{"n_layer": 16, "d_model": 160, "head_dim": 32, "positions": "rope"}
Each number is 200 + 40 x the weight over its row's rms, rounded and kept within 0 to 999. Layers, rows and columns count from 0. The size before them is the row's rms in percent of the matrix's.

# layer 5 attention output (transposed), 160x160, rms 0.0959, rows 1-15,33-46,65-78,96-110,128-142, columns 0-79
139,196,235,178,192,189,258,209,213,233,233,150,156,207,227,197,192,151,250,270,183,59,238,159,209,209,142,171,160,208,163,218,211,203,198,275,160,185,212,176,223,214,203,168,195,242,167,114,179,132,258,255,168,206,155,188,164,157,182,224,253,213,237,136,135,177,173,152,176,253,129,207,181,106,181,184,173,154,139,292,218
129,228,177,205,208,148,159,220,240,239,177,146,179,257,116,213,165,252,172,139,189,190,195,250,186,193,314,272,148,180,236,213,207,255,182,275,177,157,201,290,224,153,241,163,169,179,277,176,243,231,214,175,202,234,174,225,110,300,210,199,182,235,168,219,206,232,168,222,265,202,174,171,125,156,207,261,225,246,219,214,252
125,238,183,281,242,175,226,187,243,199,163,218,221,243,195,195,172,311,279,258,199,282,159,170,243,130,210,199,211,215,219,212,175,210,293,218,185,188,169,169,177,128,173,191,225,249,186,185,217,246,214,205,182,149,199,160,169,190,191,261,218,255,198,267,141,251,242,280,239,207,217,184,316,209,137,148,183,217,186,182,189
129,179,150,213,199,210,178,209,230,202,225,168,222,232,205,201,177,130,187,173,197,135,178,295,114,195,249,225,239,190,149,214,180,205,239,170,195,199,215,140,120,192,174,223,255,193,270,181,189,284,234,311,130,149,203,239,185,220,196,277,227,138,230,237,255,268,216,198,173,118,204,210,202,224,175,271,142,189,189,143,169
139,202,219,204,216,184,225,181,159,242,205,227,230,187,174,152,178,204,232,320,182,227,181,295,175,175,158,144,198,183,149,215,218,254,182,228,217,258,202,195,151,101,194,246,184,163,190,251,170,136,158,176,179,209,136,225,203,153,235,162,241,205,241,133,164,162,185,268,167,164,186,192,243,236,223,161,207,179,204,197,150
129,227,238,213,127,195,205,243,74,193,184,160,204,178,139,139,184,243,205,231,230,54,248,234,180,177,118,269,179,164,124,246,174,139,183,214,198,195,180,244,223,225,205,169,209,207,243,169,196,232,190,244,137,170,231,235,226,158,175,191,204,216,218,171,182,153,161,186,211,240,213,200,165,235,206,196,179,133,211,226,209
123,178,254,225,149,209,182,183,199,269,204,184,182,172,205,238,170,303,221,195,285,189,168,183,180,187,292,174,213,205,251,270,228,204,241,204,173,154,191,245,196,212,214,205,189,245,236,232,214,223,168,243,200,228,126,203,201,119,143,203,199,127,236,203,231,209,189,246,197,196,212,225,303,236,131,171,187,178,228,257,214
144,201,182,183,203,229,211,240,152,167,179,197,190,256,100,220,236,216,212,313,196,119,163,193,284,191,157,229,267,193,213,140,192,131,181,201,195,207,170,246,186,258,219,206,181,142,160,227,182,238,179,219,228,168,223,171,144,147,253,238,162,184,219,255,204,211,126,224,222,171,154,147,247,170,245,214,174,273,200,125,167
139,224,211,209,240,168,188,238,179,223,198,172,176,246,274,194,306,254,217,213,186,294,231,227,216,181,200,160,255,120,197,235,252,208,242,275,195,229,207,230,174,250,203,253,197,184,224,234,227,213,209,232,254,132,176,233,215,207,217,201,217,256,229,254,221,254,122,238,204,220,150,203,160,162,231,220,240,185,158,199,250
139,191,155,157,156,154,207,173,287,202,241,233,159,197,147,194,170,192,174,311,187,246,229,189,104,177,294,177,237,239,190,221,172,221,220,152,216,234,215,260,231,118,193,126,186,193,212,203,224,202,216,184,166,283,207,194,151,144,233,248,220,154,210,231,139,159,227,172,199,239,199,241,131,169,220,226,251,162,208,123,183
135,251,230,177,173,168,223,159,106,205,214,167,181,229,217,195,221,188,154,224,186,169,208,254,216,200,192,154,239,191,215,219,183,239,193,173,239,215,219,75,217,158,185,225,161,273,165,169,194,225,247,152,148,251,174,254,238,236,134,204,189,252,191,265,279,186,232,223,271,238,200,165,163,295,217,141,138,244,279,68,213
135,193,254,200,210,164,232,230,147,128,207,198,223,203,204,229,172,216,256,151,192,198,176,265,140,161,224,270,190,275,258,226,192,284,211,151,195,141,115,189,246,202,166,224,212,204,196,164,230,218,236,233,225,136,197,219,149,188,172,233,229,167,141,136,209,219,289,176,115,162,184,200,175,269,236,204,226,255,264,161,266
138,201,123,215,282,179,227,170,128,151,249,250,244,272,235,194,205,245,215,172,219,197,184,205,244,173,191,181,214,211,268,165,164,224,230,231,200,170,311,172,229,232,197,199,250,216,142,158,125,204,222,225,213,167,231,237,208,199,260,215,249,198,150,278,142,160,126,222,204,196,204,273,116,152,197,86,167,248,189,219,229
137,167,213,193,146,242,182,212,236,171,202,202,215,212,286,220,171,233,191,259,188,115,191,246,150,182,175,267,190,227,180,222,209,155,194,196,161,140,194,193,232,213,198,144,222,227,198,216,283,191,256,188,262,183,145,161,218,291,268,172,275,246,212,189,187,181,266,215,236,163,174,203,197,211,160,226,231,170,209,293,218
139,151,175,217,150,220,192,145,110,197,222,230,270,227,212,178,177,254,217,216,220,159,218,115,194,232,313,214,187,236,167,263,278,245,190,253,223,211,200,233,187,147,225,183,215,226,165,180,116,185,224,198,242,236,195,293,163,127,161,230,249,185,243,145,220,218,315,224,170,239,224,244,138,210,195,244,263,228,217,209,133
103,173,224,190,167,175,226,217,197,212,251,146,160,199,214,166,176,150,260,237,188,59,253,144,215,203,150,177,180,220,169,233,198,200,209,289,187,168,187,159,202,224,213,192,203,223,160,117,167,114,257,257,151,199,152,169,137,176,168,201,267,227,205,162,147,182,163,114,173,262,140,218,180,114,188,194,191,154,130,296,227
091,226,218,170,174,193,174,259,230,230,158,188,202,293,112,242,164,239,163,138,170,214,237,275,191,202,296,247,160,186,246,213,148,249,192,246,186,154,204,283,206,137,218,145,204,167,260,218,227,240,198,171,177,212,184,220,145,299,200,208,192,230,159,161,184,242,160,226,268,191,151,213,127,189,232,220,204,209,234,201,269
097,205,181,277,194,180,270,168,241,181,167,176,203,246,185,209,181,290,230,237,227,235,194,169,260,155,234,237,228,203,222,198,200,190,267,181,203,218,178,164,194,107,187,175,219,237,182,157,176,252,227,207,198,156,182,170,177,185,172,221,185,282,177,255,159,235,249,325,236,180,202,205,356,203,151,119,165,232,214,231,198
094,180,124,221,223,228,193,214,183,140,211,143,205,169,154,210,170,120,226,167,182,154,152,304,160,190,278,241,235,179,140,191,226,187,213,227,218,193,191,139,181,225,168,219,246,211,230,193,195,288,249,283,133,132,197,240,139,222,190,237,207,157,191,228,303,294,219,202,137,147,227,178,241,268,150,228,121,177,224,178,186
098,194,266,202,191,184,222,192,196,236,200,207,232,185,167,159,165,201,235,310,203,211,216,310,180,195,164,180,197,188,153,215,218,224,218,226,192,235,188,211,201,94,210,250,216,165,233,241,169,169,172,203,169,194,125,202,204,172,220,152,251,220,236,191,165,153,194,277,180,155,190,201,274,259,182,172,208,178,203,210,150
090,218,199,208,161,211,203,233,113,206,157,138,173,214,156,141,183,246,195,229,243,59,272,274,164,172,97,250,161,204,109,233,168,190,193,206,211,174,171,304,193,233,194,175,196,175,236,225,171,227,190,254,136,179,252,241,237,129,152,228,184,186,189,161,169,156,158,180,180,220,196,237,205,200,185,223,191,154,203,258,234
084,197,256,211,143,232,191,186,190,283,180,227,241,225,199,227,152,269,197,200,257,206,185,230,184,174,269,192,192,201,237,229,242,156,209,214,193,197,224,246,195,166,169,204,222,225,268,244,198,218,158,246,193,212,158,213,219,128,108,180,180,110,219,261,229,236,149,224,210,238,217,187,325,165,125,164,171,202,227,291,223
098,187,194,189,211,225,194,237,144,177,190,184,183,263,98,230,239,224,153,329,193,119,189,167,278,176,141,213,263,214,210,122,169,145,169,204,200,212,161,272,147,262,214,254,204,177,163,233,177,263,148,202,201,134,222,135,169,194,259,200,153,201,248,229,203,228,166,253,239,167,155,156,252,173,247,222,157,252,198,139,139
095,230,190,199,236,165,186,227,171,222,164,175,182,249,261,170,313,281,200,247,201,281,222,196,210,206,208,129,259,113,168,223,290,247,254,233,215,247,221,226,184,265,239,238,195,187,246,208,198,208,220,202,255,116,209,244,208,192,232,186,178,262,230,242,233,239,121,238,174,201,185,190,190,183,211,234,252,194,202,221,217
098,220,149,169,179,166,212,150,302,209,233,246,134,198,118,204,193,204,185,323,163,219,211,190,147,164,299,160,239,250,176,224,179,209,226,154,208,261,220,240,244,117,197,140,192,200,210,202,197,222,208,167,139,254,223,187,164,137,229,208,221,154,195,250,130,131,239,165,180,201,189,202,125,185,223,216,255,164,171,168,188
103,219,234,218,179,196,228,163,114,200,218,172,175,242,202,213,191,176,156,209,168,169,217,214,244,178,191,131,213,218,208,229,164,228,184,204,241,215,213,72,197,119,201,221,177,259,170,151,193,205,263,140,120,217,173,250,275,273,136,187,182,237,182,264,284,205,215,189,289,240,185,176,148,290,189,157,131,232,265,111,239
102,203,216,214,185,160,232,230,93,134,207,210,182,208,227,221,133,172,240,96,227,165,193,275,128,182,217,301,197,270,232,229,228,273,206,171,154,123,143,198,178,191,165,202,214,216,181,204,214,192,247,250,225,167,232,234,171,208,183,208,246,138,143,108,183,193,274,177,152,165,216,199,145,255,257,202,246,225,238,203,252
094,192,146,197,268,189,230,192,148,182,210,225,260,259,237,215,231,212,213,188,205,164,172,206,235,157,179,235,217,206,260,205,184,208,199,265,186,118,284,193,253,204,207,184,218,240,153,182,107,187,215,218,193,189,235,214,200,219,227,193,282,196,166,249,147,137,126,222,211,202,227,271,117,130,212,104,183,232,217,218,210
098,171,231,231,160,237,187,215,246,151,168,192,224,233,280,235,159,226,178,259,198,137,196,230,213,185,217,283,168,247,166,212,196,169,174,196,161,178,207,185,239,223,214,160,232,207,176,200,256,202,250,201,230,185,127,213,253,325,271,188,237,227,222,168,197,226,222,195,238,182,172,240,248,255,168,231,227,176,203,311,209
100,170,216,192,154,199,218,226,201,223,220,149,154,186,194,182,208,148,227,268,187,28,281,148,216,226,137,170,171,271,173,227,182,228,207,241,168,201,191,216,159,176,179,193,191,185,153,128,187,139,251,261,151,211,190,179,153,188,137,204,251,227,184,134,168,210,205,108,192,259,149,204,175,127,199,179,207,185,160,269,213
094,201,220,193,178,171,152,252,236,250,166,173,170,297,116,210,146,215,125,177,200,186,205,268,176,223,309,220,163,203,244,225,197,243,205,206,189,142,216,241,161,129,218,148,180,159,227,224,240,237,183,142,216,203,149,210,158,288,181,193,212,191,143,155,168,239,122,206,298,158,173,203,132,152,174,235,192,232,234,230,261
094,245,157,233,202,206,238,157,251,212,212,133,123,232,224,202,169,242,222,222,221,197,197,171,252,153,228,253,236,253,210,180,208,200,236,205,189,212,167,200,130,104,181,229,178,260,178,169,197,210,179,178,178,151,180,220,166,172,181,210,185,273,191,249,144,252,297,276,229,184,229,208,332,214,194,156,200,250,203,206,188
089,185,128,227,215,219,200,181,170,148,233,167,231,142,180,196,162,147,180,155,191,174,153,281,175,204,257,253,251,198,157,202,225,245,182,191,192,200,243,148,56,211,175,231,219,262,241,208,203,256,235,278,167,181,210,245,184,213,214,234,212,139,264,234,272,254,271,192,138,145,220,183,246,227,208,248,140,158,197,190,212
090,186,266,215,208,182,212,224,188,239,221,220,256,188,156,162,203,246,222,334,160,206,150,255,151,184,159,127,226,158,153,198,220,229,243,207,207,262,184,183,162,122,219,253,192,159,210,293,162,170,211,171,217,197,145,199,208,170,231,164,239,228,228,202,162,166,216,273,206,169,182,211,256,243,198,150,190,206,206,203,114
095,240,205,173,196,196,142,207,153,224,170,129,128,261,162,156,184,195,209,222,234,71,265,218,169,202,146,225,150,234,152,199,221,168,189,190,198,209,190,263,215,162,203,212,170,217,247,228,190,211,195,315,167,186,227,241,172,114,166,171,224,213,173,127,127,113,168,235,164,228,221,232,201,244,187,226,199,187,226,220,272
088,230,273,233,150,230,177,234,155,268,172,227,253,218,176,227,161,259,187,165,250,280,160,251,198,157,242,157,199,142,231,221,211,184,206,225,200,126,201,235,216,213,167,212,230,249,230,223,204,264,177,223,247,227,130,209,230,143,157,234,178,125,231,250,173,178,161,275,168,226,217,175,276,138,137,182,159,173,204,279,226
096,191,175,134,201,258,168,182,191,218,183,148,145,258,132,234,216,207,197,327,204,107,247,168,269,169,153,203,270,214,202,110,194,175,206,193,172,204,182,252,145,208,196,270,167,164,177,265,194,198,164,230,202,171,236,134,152,175,215,201,163,240,228,218,170,289,180,265,223,161,187,196,229,226,277,233,174,212,222,122,175
091,225,171,191,259,171,189,226,163,216,179,197,159,265,258,170,323,244,208,224,209,285,230,208,244,203,188,157,215,114,168,229,302,225,233,232,199,228,157,224,163,240,244,198,188,217,205,194,206,182,196,171,234,130,235,223,197,185,255,191,175,292,197,228,205,248,88,212,200,199,186,170,228,218,205,238,228,213,185,223,232
094,187,178,124,173,182,213,180,270,228,232,191,125,209,157,176,182,172,179,292,194,208,253,191,130,168,275,149,254,240,216,191,199,223,229,142,206,219,207,251,198,118,203,149,199,186,203,187,206,165,201,187,151,254,196,190,167,145,218,220,253,145,204,242,96,134,204,203,168,169,178,232,92,165,226,211,254,199,158,154,192
088,195,238,191,188,200,202,203,99,190,235,165,196,204,192,210,233,161,140,225,200,124,238,201,222,182,152,174,231,230,235,230,150,229,210,137,263,248,194,116,166,154,182,193,194,211,155,150,195,200,254,123,141,207,143,257,236,249,129,239,209,272,139,279,249,249,243,237,265,234,177,173,143,295,223,172,143,236,238,114,242
096,216,226,175,170,147,210,214,91,120,182,206,209,198,240,203,130,164,249,98,162,168,150,242,137,217,207,289,173,238,228,208,228,259,180,168,189,134,174,155,237,187,180,191,230,180,206,180,241,187,278,203,203,163,215,237,165,220,196,229,268,146,153,145,219,216,292,159,184,189,185,213,149,243,240,180,183,222,256,197,240
079,203,176,207,244,164,221,202,112,157,232,243,269,258,201,214,200,255,217,134,207,163,172,196,206,142,197,205,210,224,269,183,154,226,215,209,189,136,261,184,172,281,213,167,181,243,163,169,133,182,245,226,217,215,243,197,229,213,245,207,255,228,181,231,118,105,165,269,173,242,239,250,97,181,214,109,181,248,191,208,208
089,138,220,249,147,219,183,216,211,148,226,178,222,227,260,239,159,213,189,263,167,151,178,230,194,220,186,242,197,227,159,216,197,203,232,261,158,161,205,129,273,246,214,175,221,192,208,214,243,203,240,175,259,201,143,191,262,302,269,220,247,218,231,170,210,233,259,189,249,185,160,250,213,230,174,228,212,169,200,266,203
075,174,167,153,183,163,184,210,229,244,234,173,268,163,182,191,172,127,230,254,199,244,214,184,200,146,340,209,233,171,174,241,162,116,211,205,203,197,236,218,96,211,141,216,174,184,229,174,172,239,250,249,213,134,224,230,180,173,186,161,223,241,186,241,206,217,229,178,228,208,169,192,199,313,224,189,188,153,242,235,152
075,182,239,188,238,178,246,162,252,240,215,200,170,235,210,178,153,201,243,256,206,83,210,168,222,206,152,235,234,219,149,209,193,172,196,214,169,173,191,162,215,206,187,240,239,190,171,121,225,56,239,244,144,184,154,209,131,162,182,219,230,236,178,142,150,160,177,159,135,214,187,159,185,151,190,215,191,145,157,289,210
073,214,204,168,246,188,225,219,210,302,215,151,230,222,137,203,202,229,209,145,186,209,251,271,188,218,284,239,143,156,220,229,152,185,159,196,171,118,261,223,261,172,169,205,201,184,218,238,201,237,174,157,206,239,153,209,143,267,169,171,241,214,195,183,197,254,146,199,261,181,219,187,140,160,177,169,241,177,262,221,204
074,210,162,229,215,185,243,175,257,160,172,191,241,238,163,241,161,233,210,212,213,192,195,165,293,141,231,258,255,178,208,201,184,206,212,197,197,242,198,206,109,73,157,211,204,238,186,156,173,234,244,243,188,158,183,203,205,180,197,199,178,310,221,214,176,280,229,241,194,197,226,195,242,143,173,181,181,202,257,196,212
075,175,135,213,202,236,171,175,191,182,204,235,239,174,140,236,208,139,208,138,182,158,173,232,162,193,208,208,240,208,182,218,200,168,230,204,215,164,205,155,173,184,181,299,257,158,202,248,274,238,267,281,114,116,166,233,169,200,205,211,193,162,219,200,255,242,221,187,165,133,176,266,261,198,168,229,140,154,195,192,195
072,189,224,203,202,203,218,228,175,220,208,221,204,152,190,145,185,206,232,334,209,164,176,256,180,227,140,152,179,140,162,184,211,218,200,182,177,259,136,192,163,92,148,231,197,156,224,206,169,206,199,201,202,154,178,191,156,191,194,224,184,229,224,200,237,205,196,210,193,209,236,208,195,271,199,193,249,185,206,225,165
076,274,156,168,174,194,223,194,112,193,157,132,141,188,154,180,228,248,235,205,238,108,224,283,211,158,118,213,126,153,123,235,244,186,212,225,184,158,219,239,142,250,180,182,187,156,207,246,185,220,164,276,138,190,233,249,220,165,155,235,191,250,194,124,156,131,142,144,216,253,191,228,215,187,165,188,234,186,224,227,238
075,232,200,155,187,191,225,141,134,292,231,191,263,156,168,177,160,250,176,161,263,151,167,222,151,242,304,255,172,188,270,218,231,124,206,222,203,185,227,272,206,252,209,201,181,181,180,213,192,213,230,212,218,217,122,199,206,143,110,172,198,150,203,259,224,203,166,201,254,235,232,145,231,210,144,206,179,191,208,210,168
074,228,123,157,192,262,215,232,144,225,212,227,206,193,103,194,240,182,205,338,212,72,220,154,239,189,142,247,263,198,246,165,196,173,202,200,226,221,154,274,157,301,204,220,243,206,162,171,220,263,199,281,210,153,233,186,159,145,222,180,173,172,200,217,200,202,178,212,171,178,164,190,233,241,217,166,182,288,207,188,153
078,199,184,209,204,176,192,239,185,197,166,185,185,270,232,225,322,259,236,217,154,267,192,261,216,187,199,160,224,125,156,208,250,202,247,213,237,272,185,247,164,212,252,271,179,203,207,180,187,220,237,247,255,115,183,251,255,244,253,219,143,268,219,233,215,210,129,201,149,229,140,185,203,187,141,257,285,235,177,213,194
072,169,172,96,196,153,221,199,251,197,235,204,193,188,131,215,217,170,262,253,205,250,192,224,171,149,275,169,266,235,199,271,227,233,242,173,209,227,200,229,231,158,223,156,207,206,209,182,197,237,208,218,220,279,219,179,227,174,254,198,213,165,190,258,150,96,226,132,190,255,154,191,160,232,173,201,274,180,196,122,178
070,223,253,174,231,156,235,190,158,226,223,146,201,213,258,214,168,178,187,234,167,133,236,197,243,159,177,197,273,258,177,250,198,180,155,153,248,230,192,152,195,143,190,233,177,265,133,143,154,164,274,198,160,216,205,246,218,266,110,226,198,256,135,235,258,188,178,187,278,217,211,191,124,261,174,147,175,229,218,108,254
073,187,218,201,250,199,267,185,116,113,225,229,271,205,201,159,164,184,268,69,240,198,253,258,177,213,212,229,144,251,215,197,182,213,210,167,213,115,181,269,234,215,161,251,194,201,209,176,228,175,217,235,217,180,282,188,183,197,171,192,219,166,135,155,140,227,193,219,132,172,231,180,170,246,278,230,214,187,215,218,236
078,243,151,233,222,166,245,185,146,199,217,269,236,240,231,205,203,231,184,172,178,229,179,227,189,130,188,226,254,284,256,176,170,259,211,256,211,169,285,195,211,192,219,139,230,189,165,193,155,229,219,145,212,210,180,230,203,221,197,179,294,199,135,216,167,151,157,234,214,227,211,243,124,168,214,84,171,211,250,167,214
074,130,180,221,156,191,168,236,285,145,183,142,255,166,180,267,208,205,175,245,186,119,162,275,214,150,208,258,225,159,179,203,203,170,173,169,195,104,178,173,159,193,176,176,177,171,185,184,183,179,227,194,251,214,146,224,222,305,226,188,212,262,243,159,216,170,235,213,216,181,204,216,193,262,168,187,243,196,216,259,231
090,190,123,184,143,149,190,216,182,272,200,153,236,228,256,175,206,140,214,242,150,225,180,161,146,180,286,254,220,127,177,234,203,173,143,208,172,217,253,166,245,188,179,234,214,222,240,175,206,209,245,258,232,164,259,252,160,171,232,173,224,228,209,252,248,220,210,175,167,255,130,202,210,250,187,174,250,137,228,255,85
097,187,233,190,218,199,235,229,217,227,239,174,153,218,223,203,198,123,256,242,179,71,258,154,226,196,157,163,176,230,178,226,179,202,203,246,193,200,180,175,200,216,183,169,212,206,185,108,184,142,288,253,145,194,145,161,148,168,191,234,266,237,222,155,120,155,187,142,197,223,135,212,163,129,188,167,179,168,141,300,267
089,223,210,217,215,148,162,245,224,243,160,179,183,270,121,219,202,261,185,126,165,198,192,266,199,180,308,266,167,171,223,204,191,265,200,248,193,113,189,286,213,146,212,138,198,162,237,208,242,221,217,176,183,235,152,197,136,303,189,214,205,224,142,179,188,222,162,223,247,201,151,221,111,211,217,259,241,218,242,190,254
101,218,203,252,220,162,274,198,226,201,170,192,206,252,182,221,195,303,257,261,207,262,149,193,277,157,236,227,233,183,212,192,194,195,280,195,185,205,165,163,209,107,150,173,229,245,194,171,200,245,226,228,189,162,199,201,173,177,200,213,191,286,189,279,153,239,260,276,256,192,204,182,325,198,201,120,163,219,190,202,205
092,169,156,216,174,234,188,189,205,165,219,180,208,205,194,200,175,128,193,164,173,153,167,322,152,197,246,238,229,188,155,216,164,200,243,190,195,200,195,122,181,214,155,238,264,194,267,186,207,280,231,313,142,158,171,216,203,224,212,221,215,143,214,195,266,268,241,175,174,123,225,175,241,243,167,266,133,169,166,139,197
098,171,203,186,213,183,220,196,173,247,200,234,256,150,156,175,151,191,239,336,193,195,160,285,177,213,182,154,203,214,119,219,201,216,194,209,192,249,205,196,201,85,205,235,213,176,203,236,164,138,188,175,180,194,144,190,189,159,244,168,233,211,218,155,195,184,208,296,156,197,211,194,242,266,202,145,219,156,204,207,156
100,218,203,179,157,195,206,224,56,218,189,135,208,200,191,173,205,303,187,243,221,59,227,245,188,151,100,268,178,159,71,215,199,216,198,202,215,202,170,240,191,253,207,192,212,205,237,152,158,230,180,236,154,179,244,226,197,148,191,196,226,221,205,172,180,139,158,174,186,233,186,227,186,218,218,207,207,149,199,210,241
088,175,263,181,147,215,221,195,235,279,195,209,221,196,192,190,205,298,208,187,256,209,132,196,203,165,247,174,189,157,234,260,255,176,220,209,186,156,214,215,205,203,207,229,174,229,230,226,195,234,191,232,194,232,116,199,235,144,164,233,188,87,225,240,249,215,181,280,208,220,193,178,329,210,130,173,185,181,214,298,195
104,154,197,197,212,234,181,239,136,187,171,178,190,242,104,217,216,206,208,333,195,103,198,158,290,187,189,221,261,168,175,133,179,156,164,184,161,192,185,235,154,236,220,223,180,171,142,230,164,228,183,211,220,169,250,149,135,175,240,230,154,195,227,222,176,208,144,226,222,174,153,192,258,176,225,232,169,256,210,120,133
099,245,260,189,205,204,160,209,204,245,192,168,192,248,292,194,338,238,249,266,194,268,210,218,215,193,189,152,245,83,163,237,286,169,242,240,189,237,215,212,245,245,208,227,179,219,229,203,216,184,217,261,255,163,147,221,209,212,197,189,214,244,228,246,192,236,129,229,183,224,154,207,163,135,200,195,248,173,172,227,222
098,222,146,136,181,149,219,178,280,226,230,211,156,231,154,218,173,207,171,290,161,243,202,214,130,183,293,165,257,248,174,221,196,236,239,150,214,255,226,232,216,107,184,129,172,222,209,188,235,196,210,157,166,256,212,197,165,158,249,232,204,132,218,229,147,157,214,166,162,222,199,237,144,196,224,200,243,219,174,124,173
096,232,230,163,201,164,198,178,97,178,222,158,178,228,229,215,224,178,154,231,201,162,191,237,198,171,180,136,225,197,184,207,179,217,178,176,212,215,210,80,189,145,224,213,177,248,175,164,169,191,259,110,134,220,187,238,242,228,136,228,185,254,192,260,264,168,227,202,295,211,213,154,131,278,208,146,127,232,244,53,251
098,207,238,214,202,154,231,250,123,147,216,217,221,225,228,210,150,197,264,131,199,164,222,281,154,160,215,269,164,269,255,207,205,262,220,146,196,120,163,199,209,217,149,188,233,220,215,197,243,202,198,229,218,158,232,219,169,190,183,221,264,141,139,116,194,203,255,149,127,156,195,193,140,237,257,174,208,261,242,171,258
099,180,175,210,264,153,218,187,132,180,244,249,260,258,220,189,223,253,216,152,217,196,179,215,214,175,172,234,192,205,260,170,174,234,217,237,204,156,272,167,230,258,203,181,229,215,154,173,125,200,202,206,211,158,245,201,212,201,251,202,252,202,163,280,128,134,115,222,210,221,208,258,144,166,222,89,181,235,216,210,216
104,150,231,248,178,230,194,201,243,198,194,196,229,225,293,219,153,229,194,256,200,128,193,260,171,218,178,268,192,226,144,211,214,173,174,204,137,165,185,186,217,221,182,167,202,218,161,202,282,183,243,186,248,196,153,192,215,324,251,210,266,227,201,169,201,191,278,202,240,175,153,186,218,249,179,202,241,166,218,311,205
# layer 5 attention value, 32x160, rms 0.0958, rows 1-15, columns 0-79
104,202,191,177,190,196,259,266,210,221,228,165,159,210,193,199,197,154,243,248,174,92,278,170,218,206,173,174,172,224,145,246,168,202,216,275,171,173,187,178,206,198,163,196,203,209,130,96,190,121,275,245,129,198,137,158,143,162,205,238,271,237,204,155,130,184,172,153,194,228,122,192,186,122,186,201,224,163,130,273,228
096,224,206,225,187,198,179,228,231,234,187,173,164,280,110,259,188,251,162,156,189,197,192,248,182,198,265,240,125,136,219,237,175,256,202,237,207,126,207,289,190,124,233,138,209,176,276,196,231,250,185,147,173,216,164,209,102,277,166,215,215,241,153,167,171,274,182,220,288,162,149,209,127,198,204,215,240,205,246,200,213
100,218,165,233,219,201,252,198,243,195,165,198,209,243,168,188,163,293,241,218,226,244,162,178,280,140,217,233,236,203,246,148,194,193,303,205,185,202,172,193,203,102,169,210,221,252,153,181,196,234,224,231,210,174,204,156,183,159,210,214,193,288,168,254,157,252,232,268,206,188,263,184,301,185,179,142,145,226,216,211,217
097,170,148,197,202,215,178,210,202,170,203,204,241,181,179,257,171,120,208,176,182,160,131,298,123,174,252,233,247,218,144,216,195,167,230,191,176,177,189,141,217,190,127,240,215,207,262,196,200,285,243,295,138,145,202,242,200,224,240,250,229,166,170,244,277,271,222,185,180,137,191,190,242,237,187,261,137,154,179,140,186
104,208,239,228,215,199,226,187,175,246,236,222,271,160,167,166,183,194,219,292,156,218,164,278,205,174,167,151,176,168,147,219,205,227,232,196,230,246,172,221,207,101,191,279,209,198,215,249,169,134,207,188,147,171,131,228,175,154,222,185,204,213,206,160,181,171,181,249,167,174,214,180,244,259,218,132,230,186,215,201,140
097,214,199,185,121,169,184,225,78,211,183,155,149,213,146,157,189,258,224,215,261,81,205,262,187,178,141,258,180,165,69,245,212,211,167,187,244,171,200,251,187,232,180,223,208,178,256,169,181,217,155,241,152,173,234,240,208,148,172,186,221,231,219,168,173,142,160,144,217,225,215,260,191,224,196,211,172,156,201,222,247
093,164,262,220,143,216,205,199,204,254,228,180,211,204,202,189,171,260,236,159,285,215,171,211,163,180,230,179,206,154,256,265,260,178,217,256,215,160,160,247,203,206,186,194,208,246,217,230,183,234,190,199,217,218,108,165,217,124,133,208,159,98,247,258,246,232,174,229,208,185,224,211,314,212,135,194,153,187,159,279,230
105,186,181,160,215,216,193,228,161,175,207,161,193,253,97,218,227,227,215,294,148,118,188,161,275,176,173,224,271,165,208,121,182,154,149,198,179,230,157,259,203,258,208,251,204,166,120,220,188,220,175,220,227,157,219,142,128,153,236,185,145,223,237,236,210,231,180,244,223,166,170,210,240,187,257,220,161,260,188,131,162
102,228,233,207,237,195,183,227,189,241,154,174,153,283,257,153,335,247,228,220,206,271,221,233,238,202,203,148,242,125,149,244,284,196,227,239,183,229,220,220,211,233,232,237,179,190,224,209,205,196,259,240,251,130,163,260,247,197,214,149,213,270,264,249,221,226,112,242,177,196,152,217,190,176,208,238,241,171,172,205,235
103,199,148,113,185,143,220,160,258,201,251,222,137,216,124,181,173,200,194,270,185,227,231,212,113,181,280,152,271,231,202,254,156,218,225,136,239,261,189,223,200,132,202,125,197,198,218,192,203,181,221,164,159,279,242,160,180,152,245,231,213,134,209,241,131,178,239,196,173,200,205,220,129,185,208,214,254,182,176,131,173
102,229,234,172,191,213,221,189,132,181,239,180,172,246,203,204,221,162,153,218,183,168,225,238,242,194,187,124,267,200,209,230,156,207,206,169,244,219,205,89,211,142,208,249,207,267,173,173,158,176,249,147,126,225,208,229,262,261,121,206,195,261,137,272,286,178,211,219,294,222,192,179,141,301,192,135,108,204,239,93,249
103,175,247,194,215,167,275,236,113,141,205,225,230,237,219,212,173,201,260,151,217,184,211,268,126,182,214,276,180,250,246,230,209,258,189,165,181,129,139,186,221,218,156,222,213,170,177,150,248,175,250,237,212,152,233,201,203,202,158,223,257,142,176,140,172,190,268,175,107,122,211,186,169,267,233,186,209,250,230,186,251
103,196,136,211,249,201,242,225,140,164,207,257,258,272,241,210,237,234,244,181,188,184,171,208,212,177,182,219,223,222,260,202,167,234,225,272,211,159,270,182,192,218,211,179,210,228,124,182,119,207,233,203,198,185,240,209,201,207,248,205,270,189,144,270,135,118,160,234,221,229,170,275,130,166,199,86,188,243,199,206,211
104,141,213,207,164,232,163,225,247,174,177,200,237,228,281,225,178,226,178,244,176,151,202,251,157,216,180,236,199,253,158,228,197,168,177,197,149,164,169,195,197,226,192,173,227,191,190,213,242,165,266,171,271,189,149,174,250,297,281,201,263,247,198,171,203,209,245,202,248,153,177,210,226,247,133,192,231,190,199,323,198
101,171,189,210,147,222,177,167,136,219,209,216,229,215,182,187,201,238,219,207,208,175,230,121,220,227,280,205,188,277,179,245,277,277,160,261,208,198,194,235,193,143,187,168,183,221,117,228,145,184,189,192,221,257,176,312,155,137,143,205,219,231,231,157,205,231,259,233,183,233,228,257,148,215,170,223,281,244,211,173,169